{
  "head_dim": 32,
  "norm_place": "pre",
  "norm_eps": 1e-05,
  "rope_theta": 10000.0,
  "qk_norm": false,
  "bias": "none",
  "init_std_qkv": 0.0625,
  "init_std_up": 0.0625,
  "lr_mult_qkv": 0.5,
  "warmup_steps": 200,
  "final_lr_fraction": 0.05
}
Each number is 50 + 15 x the weight over its row's rms, rounded and kept within 0 to 99. Layers, rows and columns count from 0. The size before them is the row's rms in percent of the matrix's.

# o: layer 4 attention output (transposed), 64x64, rms 0.0666, rows 14-34, columns 0-63
# v: layer 4 attention value, 64x64, rms 0.0373, rows 15-34, columns 0-63
# q: layer 4 attention query, 64x64, rms 0.0619, rows 32-63, columns 0-63
# k: layer 4 attention key, 64x64, rms 0.0658, rows 32-63, columns 0-63
o14 127:90 57 48 32 28 51 59 33 52 26 48 43 48 65 49 58 33 68 72 42 44 49 59 38 64 48 74 70 73 62 30 47 39 61 48 78 28 52 35 32 76 68 36 20 46 23 56 60 30 59 63 63 48 56 46 39 44 58 50 53 63 53 32 35
v15 091:41 70 79 58 66 36 28 61 53 63 47 63 39 61 57 58 52 62 38 30 56 67 45 43 70 61 35 34 51 53 69 36 87 67 53 51 13 48 45 47 50 38 78 21 27 52 42 34 51 32 41 54 19 52 75 37 53 62 40 39 64 59 57 44
o15 096:53 52 56 71 32 30 33 49 60 29 37 32 35 58 87 62 54 32 50 34 54 52 51 41 56 56 56 52 70 54 60 51 26 32 50 42 10 49 52 44 80 36 43 61 62 48 56 76 50 65 62 47 78 47 44 78 64 60 21 36 47 60 67 34
v16 096:07 41 54 50 38 20 71 30 24 45 51 51 60 50 58 66 34 38 53 37 56 55 40 46 34 82 59 54 41 50 53 49 51 34 47 53 66 34 43 50 44 56 32 60 75 82 63 45 52 71 64 61 11 27 48 38 51 57 61 74 61 41 70 49
o16 101:59 35 33 53 55 68 44 64 39 63 62 74 52 51 31 59 22 66 73 46 33 62 31 46 51 33 75 63 57 62 56 55 57 50 37 48 68 67 36 11 66 36 45 30 58 21 53 54 49 67 70 73 46 36 48 19 54 65 66 69 44 30 43 43
v17 101:47 35 42 79 57 36 46 69 46 36 28 79 32 55 30 46 43 67 68 67 57 38 65 60 68 72 55 50 32 46 33 58 51 44 56 37 36 56 40 41 36 39 39 56 47 39 52 39 59 88 57 48 58 58 59 50 15 72 15 58 69 56 21 46
o17 105:53 49 39 38 23 44 56 46 18 36 41 70 41 49 31 58 35 43 43 42 65 50 66 46 61 51 37 63 53 49 87 36 57 68 53 36 59 67 53 63 41 57 51 37 58 39 42 30 59 63 47 42 60 41 59 84 78 20 47 66 23 44 42 89
v18 098:63 58 65 47 67 62 30 68 56 45 23 49 37 39 20 47 36 54 44 59 48 67 21 28 56 26 34 57 59 75 51 37 30 55 39 63 67 39 37 27 53 38 62 18 47 55 72 30 45 34 47 53 51 47 60 73 83 39 62 62 63 49 36 38
o18 114:42 71 35 68 61 54 40 53 52 63 45 73 49 69 77 13 35 20 28 86 61 48 53 39 44 55 44 54 61 52 42 55 52 53 49 34 36 62 69 40 46 33 59 65 37 52 20 42 57 74 44 55 60 42 58 56 60 50 51 15 50 42 67 19
v19 093:43 33 54 51 43 60 59 19 35 60 26 37 48 48 46 50 65 55 63 32 54 60 66 69 28 69 51 51 37 55 27 48 19 29 66 88 45 60 37 47 38 69 26 72 55 42 70 52 57 44 65 48 24 39 38 46 58 55 81 37 47 59 33 69
o19 113:39 32 66 35 66 71 62 73 58 70 58 83 58 51 36 47 20 68 46 56 53 25 35 53 44 60 38 47 26 42 48 77 46 40 45 49 70 42 51 08 50 53 44 44 62 46 50 44 61 46 70 49 37 53 40 29 41 27 35 72 34 65 39 73
v20 114:20 45 55 58 26 26 71 38 46 51 23 78 56 51 53 60 34 59 76 55 69 53 34 57 57 81 34 56 58 36 58 27 78 57 36 26 45 51 59 51 57 21 40 41 65 33 56 31 70 59 61 57 30 71 54 41 50 51 48 64 73 50 53 35
o20 119:61 46 37 41 27 55 47 56 52 40 48 72 37 34 27 49 22 42 69 34 42 54 58 31 54 22 57 52 47 63 50 34 57 40 42 50 34 68 52 47 84 52 68 39 35 32 62 48 53 83 56 74 60 21 55 73 70 89 57 45 42 38 48 57
v21 106:59 41 38 62 57 65 17 60 54 35 60 63 53 57 50 66 41 56 48 63 34 24 44 54 50 65 66 34 51 66 46 34 58 55 74 54 49 39 44 46 21 58 42 67 74 62 38 34 40 69 55 35 46 49 28 71 32 50 05 80 58 26 39 32
o21 113:48 52 47 77 46 57 55 45 05 37 53 32 33 52 47 71 59 53 51 63 43 45 55 43 35 52 49 67 71 60 70 53 51 47 62 27 75 64 79 66 27 60 46 19 54 28 40 33 48 31 33 57 66 55 51 29 70 25 73 64 54 36 58 44
v22 092:45 08 45 60 29 57 38 38 68 54 53 33 53 45 96 52 77 70 41 60 33 58 43 23 43 61 42 40 46 55 64 44 25 26 60 47 51 64 76 55 22 38 53 42 37 55 31 69 57 57 71 45 54 36 61 63 46 47 38 52 49 64 35 60
o22 101:53 56 33 71 50 69 43 64 70 51 36 23 41 25 33 71 56 47 63 72 29 28 60 54 28 57 32 40 63 28 60 45 57 29 53 42 72 40 50 64 49 55 40 65 77 62 50 24 74 33 45 74 43 39 42 45 54 64 59 42 44 73 70 28
v23 094:51 57 63 40 78 49 58 38 55 68 58 44 45 27 64 63 50 63 25 42 60 52 57 45 51 26 59 42 48 71 28 61 45 80 69 59 29 43 59 46 63 60 73 48 40 81 35 52 23 47 30 49 56 42 64 21 20 52 50 45 17 49 30 40
o23 104:71 57 64 76 27 29 41 33 40 41 37 36 63 75 68 60 81 50 37 50 52 57 42 58 44 48 47 28 46 55 40 51 39 44 50 52 46 52 43 50 53 48 32 56 63 59 56 75 58 18 72 19 54 80 58 54 10 29 27 57 68 41 54 52
v24 099:17 80 28 48 57 51 35 58 52 79 40 64 53 53 70 47 66 31 35 13 15 37 53 86 61 55 53 49 48 49 59 73 65 61 53 45 52 58 69 73 44 62 26 38 44 63 53 67 42 52 52 41 59 36 29 47 39 34 50 43 38 51 56 41
o24 109:51 40 89 56 56 44 46 58 50 25 53 41 54 65 48 54 69 67 46 00 48 56 51 50 34 66 54 82 48 53 55 32 19 42 46 73 53 38 47 61 46 50 37 60 69 46 59 26 53 43 92 32 57 52 35 39 30 44 52 60 51 48 39 48
v25 118:44 51 71 55 27 23 58 58 42 59 54 44 32 72 40 60 39 29 68 42 60 54 53 45 32 62 24 74 53 68 48 53 36 70 53 67 47 62 47 63 55 51 22 39 27 71 59 60 72 56 65 46 26 52 40 54 00 61 50 44 66 40 59 34
o25 129:64 38 73 29 34 45 46 39 53 43 38 69 43 53 34 32 49 41 53 63 59 50 44 45 53 65 47 31 45 55 61 34 16 56 65 79 42 61 64 17 50 48 32 66 71 29 50 67 53 78 52 53 37 44 21 36 85 49 50 66 55 39 39 77
v26 071:53 47 46 39 48 69 43 37 52 36 35 30 31 56 65 50 49 59 65 69 68 43 45 59 33 34 62 26 74 58 54 24 66 53 55 79 62 31 82 30 39 40 85 48 62 61 68 47 61 59 40 57 50 50 33 33 78 29 69 58 73 48 52 35
o26 078:77 28 36 68 57 61 50 47 36 60 63 55 51 53 33 40 37 58 65 52 36 45 41 38 48 60 48 27 64 50 15 63 81 53 80 23 27 52 57 49 53 58 44 40 36 81 58 64 54 32 37 68 56 49 64 19 53 52 52 41 67 44 68 19
v27 125:58 40 73 41 05 31 58 50 72 48 55 46 57 60 55 56 60 31 46 48 21 44 48 28 34 77 78 39 58 56 43 64 25 80 50 53 52 61 40 34 33 52 23 55 58 55 75 48 51 68 46 57 35 40 54 46 32 48 47 42 76 68 48 68
o27 133:68 61 35 50 76 65 40 21 64 30 60 49 54 61 40 40 29 74 59 71 57 30 27 54 33 53 57 46 54 59 56 43 36 52 50 65 66 60 38 28 50 42 15 62 79 40 62 28 46 45 39 48 60 36 79 28 84 37 49 49 47 59 43 63
v28 092:57 68 71 40 18 79 61 58 54 55 74 55 36 50 50 16 73 34 43 45 25 58 45 54 53 16 61 38 46 63 31 58 20 48 73 47 67 55 61 66 53 62 42 42 43 47 53 39 48 80 64 31 70 66 43 60 40 49 52 56 57 40 67 30
o28 104:59 55 66 72 47 53 75 19 58 59 49 46 67 50 65 19 54 49 47 80 68 29 32 41 42 85 82 53 43 41 37 35 27 43 65 64 49 46 63 36 49 57 38 52 54 65 42 17 46 34 48 52 49 56 29 60 44 39 61 34 62 38 35 71
v29 100:81 99 51 42 55 34 69 32 37 47 45 48 52 45 29 47 54 54 81 50 71 54 42 28 48 36 65 64 36 43 34 24 41 34 47 57 52 31 55 57 67 45 78 70 48 52 54 77 44 42 48 51 59 60 49 65 51 42 57 63 14 47 43 41
o29 107:50 51 33 21 43 45 56 22 47 64 56 49 55 51 60 45 58 41 50 75 74 73 47 61 70 42 72 25 17 45 26 56 46 61 58 57 53 56 64 55 60 63 66 51 18 39 36 66 57 35 66 33 34 84 16 47 33 57 53 51 52 31 51 51
v30 098:60 57 43 55 35 42 50 46 55 25 41 41 56 50 48 43 29 33 50 58 31 16 32 29 67 24 60 56 35 48 51 41 55 44 50 48 67 29 36 49 17 40 35 39 62 68 56 69 70 73 70 57 51 28 65 61 39 44 60 75 64 62 63 90
o30 099:45 53 34 39 75 71 28 60 62 41 55 54 62 39 45 51 49 57 73 74 48 67 49 57 57 38 76 57 83 44 57 31 57 74 28 31 51 53 39 56 21 41 49 41 52 43 35 14 58 36 56 75 64 36 53 32 58 38 80 45 51 29 33 40
v31 104:48 34 56 37 50 70 57 53 33 38 16 49 54 88 64 45 26 38 60 50 43 57 61 60 46 73 38 47 30 49 53 63 38 38 37 51 47 47 51 28 50 39 74 55 65 42 61 74 56 41 13 66 64 73 37 68 38 74 60 54 16 53 63 40
o31 121:94 25 36 20 36 47 55 40 37 42 50 42 50 20 40 65 45 57 54 28 53 45 42 62 66 57 28 55 54 50 53 66 48 67 70 59 55 65 86 35 39 69 76 62 41 46 49 57 66 54 50 31 51 53 48 42 15 61 43 39 33 57 43 65
q32 086:71 45 43 41 53 92 60 45 20 50 77 50 25 36 41 39 32 66 57 52 44 41 28 39 30 61 62 57 40 34 67 70 68 51 59 34 72 52 42 34 71 67 72 41 39 23 39 38 40 61 23 59 45 45 43 32 51 37 63 66 47 57 64 48
k32 099:48 66 59 20 47 35 55 38 69 52 53 40 66 48 76 58 68 47 33 63 36 32 57 61 52 44 42 51 57 67 34 47 65 17 23 47 49 48 40 34 63 73 52 24 53 55 55 68 72 89 35 49 41 81 56 48 35 68 44 39 43 50 23 53
q33 100:62 54 73 85 53 50 37 37 61 56 44 28 48 42 28 45 46 28 50 41 42 65 61 62 41 34 29 36 27 55 53 35 39 50 88 69 35 56 48 54 30 73 51 50 80 44 68 33 47 29 68 63 37 37 44 51 82 65 53 58 33 52 38 66
k33 083:35 49 36 41 58 03 49 72 48 59 50 61 42 74 44 33 51 47 48 49 53 49 45 36 67 28 52 67 79 65 34 27 13 61 56 72 38 56 62 70 28 63 58 40 64 38 52 67 38 55 72 72 66 60 35 50 62 44 44 56 60 61 55 30
q34 108:29 48 41 65 81 54 42 34 63 53 48 56 51 47 23 50 30 55 45 56 46 55 50 40 58 70 50 30 34 62 59 38 70 52 42 40 54 37 54 56 27 53 55 50 74 39 61 23 68 46 63 60 40 51 45 30 90 37 40 66 83 37 30 89
k34 090:54 46 49 62 61 25 38 53 57 60 42 56 22 46 38 30 64 42 38 40 63 76 67 45 40 57 76 66 54 29 70 16 53 65 50 63 60 61 70 70 41 41 56 70 41 57 49 15 36 30 68 45 64 25 42 40 43 33 51 53 82 37 59 57
q35 088:65 51 47 32 63 37 37 32 54 46 25 36 50 53 33 20 57 38 60 83 70 41 67 64 45 49 32 39 58 48 51 48 44 54 66 56 36 45 71 47 27 65 42 38 57 28 66 34 71 45 85 56 44 56 56 38 66 62 38 85 49 43 26 78
k35 115:58 44 56 76 40 62 55 48 41 41 72 52 37 50 22 47 44 55 30 61 54 64 50 35 42 68 58 47 32 37 65 70 59 80 44 23 56 17 53 66 27 25 54 86 44 52 48 29 41 21 59 36 55 32 57 48 72 43 58 34 66 53 69 46
q36 096:55 45 31 52 43 27 29 64 55 57 71 50 37 61 50 44 52 30 58 51 58 57 28 23 66 57 30 64 63 42 55 57 47 30 83 50 39 36 64 08 67 59 54 41 43 77 55 53 53 61 29 53 32 40 63 59 62 44 40 38 70 75 78 29
k36 095:64 33 55 99 40 36 32 59 65 47 22 31 44 58 32 52 61 64 44 53 62 65 63 57 48 39 56 56 38 51 59 35 31 18 72 47 37 42 37 69 30 51 47 57 71 46 57 57 39 25 42 67 67 58 55 36 72 48 69 45 57 52 19 35
q37 101:72 51 33 54 77 53 57 30 43 57 56 58 55 50 05 25 24 72 45 47 48 69 67 47 46 72 68 62 20 46 41 48 49 42 41 32 66 51 46 44 41 20 53 61 65 52 65 42 44 56 76 45 43 71 27 36 68 45 66 48 38 42 55 72
k37 106:78 41 46 42 60 64 51 37 76 46 35 48 30 60 43 47 43 60 61 54 61 37 66 66 34 54 81 43 09 59 57 64 59 63 57 64 49 41 79 39 38 38 55 61 50 39 42 16 45 31 78 39 32 44 17 52 57 47 47 65 71 33 44 47
q38 109:51 66 54 31 28 63 59 52 54 55 85 62 36 40 82 71 86 40 40 66 63 41 34 57 82 38 38 52 41 51 57 56 48 73 48 75 49 50 30 40 48 45 24 50 43 57 49 37 52 63 11 39 46 28 38 56 41 58 48 35 32 53 63 47
k38 107:38 55 39 41 59 33 74 37 42 75 40 58 95 67 30 42 45 60 59 50 63 25 50 60 47 61 45 46 41 30 45 60 76 51 33 33 72 55 60 40 61 29 77 32 29 62 43 52 42 33 40 63 48 85 70 49 30 35 51 62 48 53 36 50
q39 098:74 56 40 39 59 58 55 45 50 39 79 70 33 37 47 52 54 53 40 44 40 75 58 71 57 63 74 61 32 48 60 56 61 51 68 45 42 60 44 39 67 20 45 78 32 50 56 53 20 65 24 15 40 49 40 48 25 51 59 29 27 55 67 33
k39 116:47 63 85 47 90 53 66 21 63 39 45 58 22 47 41 42 25 48 57 37 44 75 59 54 33 60 55 39 28 29 68 40 79 61 49 40 39 59 66 61 43 61 47 46 53 35 51 54 48 38 33 46 36 78 31 59 37 37 55 72 42 41 65 70
q40 124:80 49 45 51 34 45 43 61 52 35 39 57 45 51 42 21 34 53 62 00 52 62 62 32 43 42 70 81 44 73 62 32 46 71 55 43 38 53 56 41 59 49 44 56 60 49 52 70 29 50 55 34 55 75 57 61 52 62 56 28 47 67 43 36
k40 141:72 56 65 20 58 48 50 45 50 41 44 55 24 56 48 38 18 54 63 38 54 57 66 51 24 69 93 54 26 50 57 46 68 60 55 53 40 44 60 50 29 58 33 68 42 30 69 60 61 36 55 38 25 61 39 54 55 56 37 80 51 36 49 80
q41 124:54 47 60 41 70 28 39 54 58 37 56 51 47 37 10 29 14 43 52 50 50 48 59 42 25 47 74 50 37 47 53 42 66 31 54 14 69 81 68 41 38 37 75 49 58 67 55 50 56 43 89 34 56 59 49 40 60 49 69 51 52 51 58 63
k41 104:47 60 55 32 53 57 39 57 45 55 23 43 49 29 75 47 04 35 30 42 38 69 50 50 25 72 60 33 31 48 50 12 58 48 46 40 61 86 37 70 32 52 62 50 68 49 56 59 41 56 79 39 38 57 63 54 49 47 47 56 64 63 41 62
q42 112:53 69 40 58 31 30 38 50 28 52 42 65 38 66 67 47 77 63 43 60 47 34 29 43 57 35 46 34 66 41 53 49 58 68 61 55 35 52 53 70 86 74 58 40 11 73 32 45 31 46 38 46 48 67 43 69 45 35 67 46 31 53 62 22
k42 104:49 64 18 57 49 51 36 58 31 59 59 84 09 66 76 57 40 46 37 49 53 63 20 45 50 69 62 50 56 73 62 46 38 66 64 46 28 52 29 48 81 53 54 67 47 39 35 50 61 36 52 28 50 54 27 51 56 61 44 54 34 56 58 21
q43 090:41 51 49 48 50 42 47 45 43 42 21 14 52 66 30 30 30 56 28 51 61 73 35 38 39 59 27 39 58 32 20 85 52 67 59 54 23 38 58 68 56 62 65 51 52 41 57 43 65 56 63 78 40 73 47 61 51 42 45 60 47 43 74 71
k43 105:59 42 50 65 37 50 28 59 50 37 37 49 40 39 45 15 39 43 33 49 59 65 78 58 51 67 77 57 39 37 34 54 31 51 67 35 35 31 68 27 75 63 64 64 70 42 65 59 58 44 67 46 30 57 43 48 69 58 44 46 71 23 73 20
q44 117:42 58 47 53 71 64 52 58 48 57 31 53 54 28 30 24 18 49 59 32 56 60 60 50 55 74 74 35 30 68 41 24 78 25 62 57 58 62 47 86 27 55 73 46 60 29 27 49 58 34 38 53 51 43 38 59 62 59 62 67 33 45 45 57
k44 115:44 61 67 30 68 69 32 54 30 52 58 44 57 54 12 48 34 44 53 64 41 41 74 40 64 50 40 57 48 47 34 48 56 39 49 71 50 40 52 56 35 32 69 70 54 50 68 43 57 38 81 29 54 72 54 64 38 32 27 88 56 27 23 47
q45 102:45 45 37 55 59 52 39 48 38 51 46 47 69 65 28 68 67 67 67 35 16 48 47 45 46 58 76 55 79 57 73 44 26 42 50 63 54 39 55 47 57 41 26 59 60 56 72 34 29 46 37 56 12 56 26 39 52 72 59 80 65 67 46 29
k45 100:59 52 35 15 53 48 46 44 38 44 60 48 85 64 36 34 51 69 65 54 45 55 24 49 67 63 44 54 69 67 45 61 64 37 49 75 41 39 48 27 53 59 53 65 46 47 50 60 54 27 67 41 47 38 36 03 46 74 74 43 49 77 39 65
q46 112:68 45 60 28 50 48 57 29 31 43 37 34 58 45 53 38 35 58 46 43 70 54 58 72 54 78 77 62 14 55 46 31 64 41 62 63 56 63 54 52 49 57 32 62 63 37 58 75 23 39 40 39 40 92 27 30 37 49 59 42 65 41 48 67
k46 118:39 69 62 35 65 61 64 43 49 41 30 37 93 56 33 40 37 58 55 73 60 18 62 37 70 69 69 32 30 52 35 63 61 49 50 35 70 57 59 52 47 35 60 24 55 48 46 56 26 45 43 28 52 72 53 62 13 46 64 42 56 57 44 56
q47 102:60 54 36 48 45 77 33 58 42 48 73 57 75 53 82 52 55 46 29 46 15 28 41 38 77 83 53 38 40 44 43 33 49 64 51 73 60 46 51 30 56 48 42 54 54 55 41 48 81 31 61 16 50 56 49 59 59 44 60 35 28 29 57 37
k47 095:62 54 71 77 65 54 44 42 50 59 40 30 24 46 53 66 33 89 52 34 28 49 21 55 42 45 61 13 47 54 69 83 59 50 28 56 54 26 37 48 48 39 57 69 25 44 29 50 52 47 52 47 69 61 35 54 49 79 54 54 46 41 54 56
q48 130:55 76 66 21 43 28 57 53 48 56 58 68 44 47 51 17 62 31 32 07 64 76 82 54 55 47 48 78 70 76 50 43 53 60 56 40 47 55 63 54 32 51 45 49 39 55 47 65 36 24 39 44 48 71 55 71 41 56 39 51 39 48 67 44
k48 125:39 79 54 13 38 55 80 61 49 50 64 74 54 29 50 27 45 70 34 43 47 54 53 35 61 41 63 51 37 71 42 55 35 57 52 70 69 73 50 68 24 65 60 27 37 34 39 69 65 68 42 32 42 49 35 70 21 45 54 52 44 46 42 50
q49 085:69 33 35 46 29 17 36 53 67 57 20 59 22 66 24 43 54 88 46 65 41 41 78 78 43 67 50 58 58 43 72 36 36 65 38 50 59 41 38 29 46 69 51 52 47 62 44 45 70 46 58 53 52 46 41 38 79 45 56 52 64 56 65 57
k49 089:70 24 33 16 47 59 63 57 43 57 60 68 29 68 45 48 56 59 61 72 63 33 62 43 51 22 68 46 13 49 86 74 61 55 69 52 51 32 55 42 62 49 63 40 58 52 38 36 43 46 60 59 49 34 66 42 55 30 82 33 54 52 40 41
q50 121:40 53 47 38 57 34 42 39 61 56 70 58 69 47 69 74 56 55 26 60 37 48 56 58 68 35 60 23 31 40 42 54 52 42 51 52 78 64 36 60 43 63 49 56 75 54 66 28 25 43 87 44 57 35 42 32 23 26 75 56 34 54 42 78
k50 119:46 49 48 82 90 42 50 59 38 73 48 30 77 59 45 53 39 55 49 54 59 64 32 62 47 49 72 48 65 39 67 60 65 24 46 21 50 71 23 76 39 42 39 38 46 57 45 26 31 40 65 56 40 43 37 49 59 31 49 79 44 54 65 34
q51 107:46 80 20 42 46 42 46 67 62 47 78 45 62 64 54 72 36 61 46 29 29 54 53 30 56 68 38 81 59 25 67 42 75 43 51 38 37 26 66 85 43 60 45 43 51 33 55 56 51 49 33 46 30 54 60 54 22 64 48 44 52 49 34 72
k51 105:50 44 44 35 56 35 71 56 55 32 59 25 88 30 83 49 35 46 62 51 60 44 30 66 61 18 47 45 67 71 55 63 60 40 67 42 50 47 44 30 68 64 20 38 51 28 31 69 56 58 30 29 47 67 32 42 61 55 50 61 63 41 44 65
q52 110:58 56 46 47 41 44 62 47 47 41 70 52 79 45 33 60 36 51 49 67 61 54 58 38 49 58 78 62 61 26 48 46 60 38 65 53 42 46 43 77 07 41 20 55 48 73 69 63 40 39 55 55 13 42 64 60 30 49 45 74 33 69 57 23
k52 096:49 48 66 52 42 33 79 35 70 51 53 49 83 70 34 39 51 65 60 45 61 39 45 58 55 28 46 30 74 47 39 73 15 29 44 59 39 56 38 69 43 71 66 42 83 25 55 54 65 58 42 31 44 40 27 42 45 50 51 45 30 75 51 49
q53 096:58 34 68 55 43 40 35 37 54 41 56 19 54 48 51 42 67 56 24 35 33 49 81 64 57 64 28 75 63 50 25 45 36 33 60 46 75 53 45 48 42 56 90 71 62 73 47 56 51 50 46 61 57 70 53 47 35 44 61 15 27 69 48 47
k53 090:61 36 65 45 57 51 58 72 36 71 26 26 45 47 55 47 45 34 26 67 58 44 59 60 59 49 51 43 08 75 45 87 63 55 68 59 52 63 35 68 46 40 50 39 53 54 44 53 67 25 32 32 31 39 28 56 34 61 61 39 81 63 49 39
q54 097:68 75 45 70 36 32 41 44 58 52 47 52 49 42 71 65 61 22 47 53 39 43 61 34 53 73 59 36 66 39 64 37 70 59 90 41 63 30 50 44 16 23 39 79 58 51 24 39 40 34 41 39 42 47 79 50 54 43 54 48 65 65 47 49
k54 096:87 46 54 81 50 55 57 41 63 75 54 37 40 24 55 52 46 42 35 72 45 50 33 25 32 52 42 32 53 56 58 59 29 50 29 36 74 47 58 63 46 62 50 78 41 51 31 46 86 63 61 27 50 58 35 54 48 25 49 52 28 43 42 71
q55 106:47 47 78 64 45 46 57 66 69 59 42 24 56 36 47 31 36 76 31 30 57 16 51 42 27 80 80 33 50 54 60 51 46 28 55 47 49 49 49 53 61 55 43 43 55 52 53 30 49 28 47 24 68 47 61 63 70 34 44 59 60 35 70 83
k55 102:38 46 42 51 30 70 69 35 52 34 55 36 69 42 48 55 68 88 47 57 48 65 42 42 68 51 67 39 11 39 40 44 51 42 67 63 72 39 60 46 43 43 68 71 36 56 53 44 37 37 68 22 42 58 64 52 77 28 11 61 46 50 45 48
q56 108:36 58 63 70 32 52 55 49 41 46 39 57 25 65 42 42 66 49 42 72 57 40 72 55 61 70 47 51 27 75 53 27 55 71 67 46 36 25 77 28 73 67 73 65 55 25 44 16 63 34 72 30 43 46 48 51 41 48 45 50 27 51 48 52
k56 102:64 78 33 65 57 43 69 60 15 64 27 61 33 57 24 50 80 40 52 37 32 38 56 31 29 35 55 57 31 36 49 74 63 55 44 51 71 56 59 38 52 46 40 51 64 46 30 61 55 53 59 42 60 58 67 56 77 76 47 43 28 21 57 41
q57 115:61 55 44 20 31 71 41 45 50 38 54 71 71 49 17 30 20 55 66 41 21 28 62 45 57 65 57 63 45 47 69 43 72 43 46 55 60 74 53 27 29 52 32 44 75 32 42 35 62 44 57 59 71 52 56 47 58 66 61 61 47 68 36 72
k57 115:52 19 61 31 68 86 60 44 51 53 59 39 48 35 32 63 36 63 64 53 42 25 44 46 87 50 60 41 56 46 74 49 59 50 46 63 51 41 42 35 15 15 47 38 57 26 66 40 59 69 60 59 46 44 27 56 63 62 55 57 47 51 28 70
q58 100:49 53 42 57 48 48 48 60 44 47 69 40 62 38 76 48 61 62 70 30 52 55 57 63 45 38 69 17 94 48 19 38 57 51 44 35 14 47 54 56 38 65 34 40 61 63 54 35 47 59 45 66 29 53 64 22 34 52 57 58 88 50 62 45
k58 094:77 66 50 40 40 51 50 50 67 25 64 33 68 52 66 29 69 53 54 52 44 62 26 29 73 53 61 56 67 39 35 25 41 08 42 54 38 31 35 66 56 80 26 54 70 57 61 62 29 46 41 54 54 34 54 50 49 40 65 71 46 56 59 34
q59 111:48 45 84 47 45 76 84 39 68 58 35 53 36 36 38 76 66 44 53 57 34 39 66 75 42 47 46 40 20 20 30 35 40 47 41 68 47 64 55 85 51 51 45 41 50 48 66 28 53 35 47 38 65 30 38 71 63 62 42 40 52 50 37 62
k59 113:16 32 84 67 54 45 30 58 25 53 61 60 50 59 43 62 60 69 38 54 49 61 58 49 39 32 49 61 50 29 38 38 66 73 55 38 62 40 45 64 19 04 55 45 43 56 48 55 49 61 52 21 71 40 64 47 74 40 48 43 52 69 61 43
q60 111:29 74 53 62 33 49 64 52 59 85 62 38 26 47 80 42 69 39 21 51 26 41 53 62 53 63 50 55 08 47 59 54 59 61 50 49 44 64 53 21 34 57 55 68 43 53 56 39 56 35 67 49 55 63 57 29 15 44 44 28 56 62 50 51
k60 108:50 64 61 44 59 48 68 72 61 77 35 39 35 52 63 58 54 44 32 43 66 65 32 63 41 49 49 42 31 37 27 82 73 49 46 33 48 47 49 51 10 35 30 59 34 57 34 36 56 77 52 47 48 81 54 52 57 41 71 57 18 47 64 65
q61 102:62 72 52 81 52 23 47 26 48 36 47 61 54 52 68 57 56 51 31 34 71 44 78 45 51 48 57 72 24 45 53 30 31 55 42 50 62 57 51 52 50 44 13 72 78 54 44 53 26 52 36 63 46 43 50 54 64 59 58 02 44 47 51 48
k61 097:49 61 52 45 43 52 70 60 70 68 36 41 52 67 56 30 07 51 61 76 53 54 36 41 23 37 40 61 61 48 52 50 59 61 54 62 84 73 47 55 52 02 47 50 52 47 39 52 43 55 38 26 46 29 49 55 34 39 64 28 62 54 47 76
q62 113:60 51 71 50 64 66 72 36 64 61 67 25 43 47 43 76 45 27 54 42 57 35 50 62 45 31 24 27 40 44 71 82 40 68 55 62 28 42 35 37 34 71 53 41 37 20 41 33 61 58 40 44 32 66 29 58 58 43 67 76 51 62 63 58
k62 110:47 45 38 54 65 50 56 46 23 54 70 69 30 49 56 52 64 74 37 66 48 66 57 69 70 51 19 50 65 56 29 69 42 51 40 30 58 25 64 41 53 59 26 49 67 26 59 72 18 54 61 70 36 57 66 53 58 36 27 22 42 52 69 57
q63 112:40 55 37 23 65 64 96 40 59 62 65 50 54 69 22 37 43 57 40 31 56 62 40 31 75 53 25 45 61 45 40 57 50 67 65 70 33 44 62 39 58 49 57 83 46 49 48 73 16 45 46 63 40 31 48 30 44 54 44 39 40 62 64 44
k63 100:16 45 74 35 69 48 72 59 26 70 48 61 58 55 42 34 29 43 28 48 70 52 62 44 75 46 53 31 64 40 49 40 45 25 55 47 36 53 85 31 42 70 29 72 43 55 53 71 54 48 19 41 66 44 44 50 44 50 79 37 53 43 62 54
v32 091:48 39 55 73 31 46 51 52 48 35 48 61 64 51 65 49 34 49 26 58 42 35 62 61 37 79 77 30 45 58 34 70 62 25 61 38 49 82 38 57 47 51 12 56 37 47 49 79 20 71 49 46 54 43 26 48 42 38 49 34 34 67 70 49
o32 097:62 29 42 41 61 62 46 71 57 46 52 57 37 35 13 54 26 46 63 21 44 85 51 34 61 12 33 53 47 53 44 39 63 54 45 43 49 56 69 36 63 57 83 52 46 37 49 49 83 72 57 32 58 47 70 63 60 68 53 39 31 45 50 40
v33 101:17 54 80 33 62 54 37 37 38 45 48 54 32 78 57 72 30 61 47 75 71 58 38 79 29 63 55 48 61 57 76 30 57 53 65 48 27 63 43 53 39 54 38 30 56 43 47 32 42 38 62 48 70 55 49 63 52 64 44 54 68 22 37 25
o33 089:69 68 47 54 53 48 68 56 86 72 52 30 51 43 25 61 49 45 73 59 21 34 61 37 35 51 37 29 63 35 39 60 56 51 51 54 64 20 50 53 36 62 37 71 69 59 44 64 47 34 40 73 23 34 82 43 36 56 58 32 54 72 54 52
v34 087:83 47 35 72 45 48 58 55 80 60 57 53 50 32 08 58 47 42 68 36 60 29 50 55 22 51 38 41 50 45 47 66 49 22 82 34 43 59 54 51 43 43 68 40 62 82 48 51 66 58 40 45 46 62 46 60 24 47 56 55 40 40 31 80
o34 085:47 52 47 47 66 62 43 45 28 32 60 50 40 39 41 44 39 78 56 37 53 70 60 55 59 45 89 58 44 54 48 42 44 56 34 70 37 53 26 36 69 38 41 32 46 53 25 99 38 43 54 39 50 56 34 43 72 38 26 57 82 44 51 61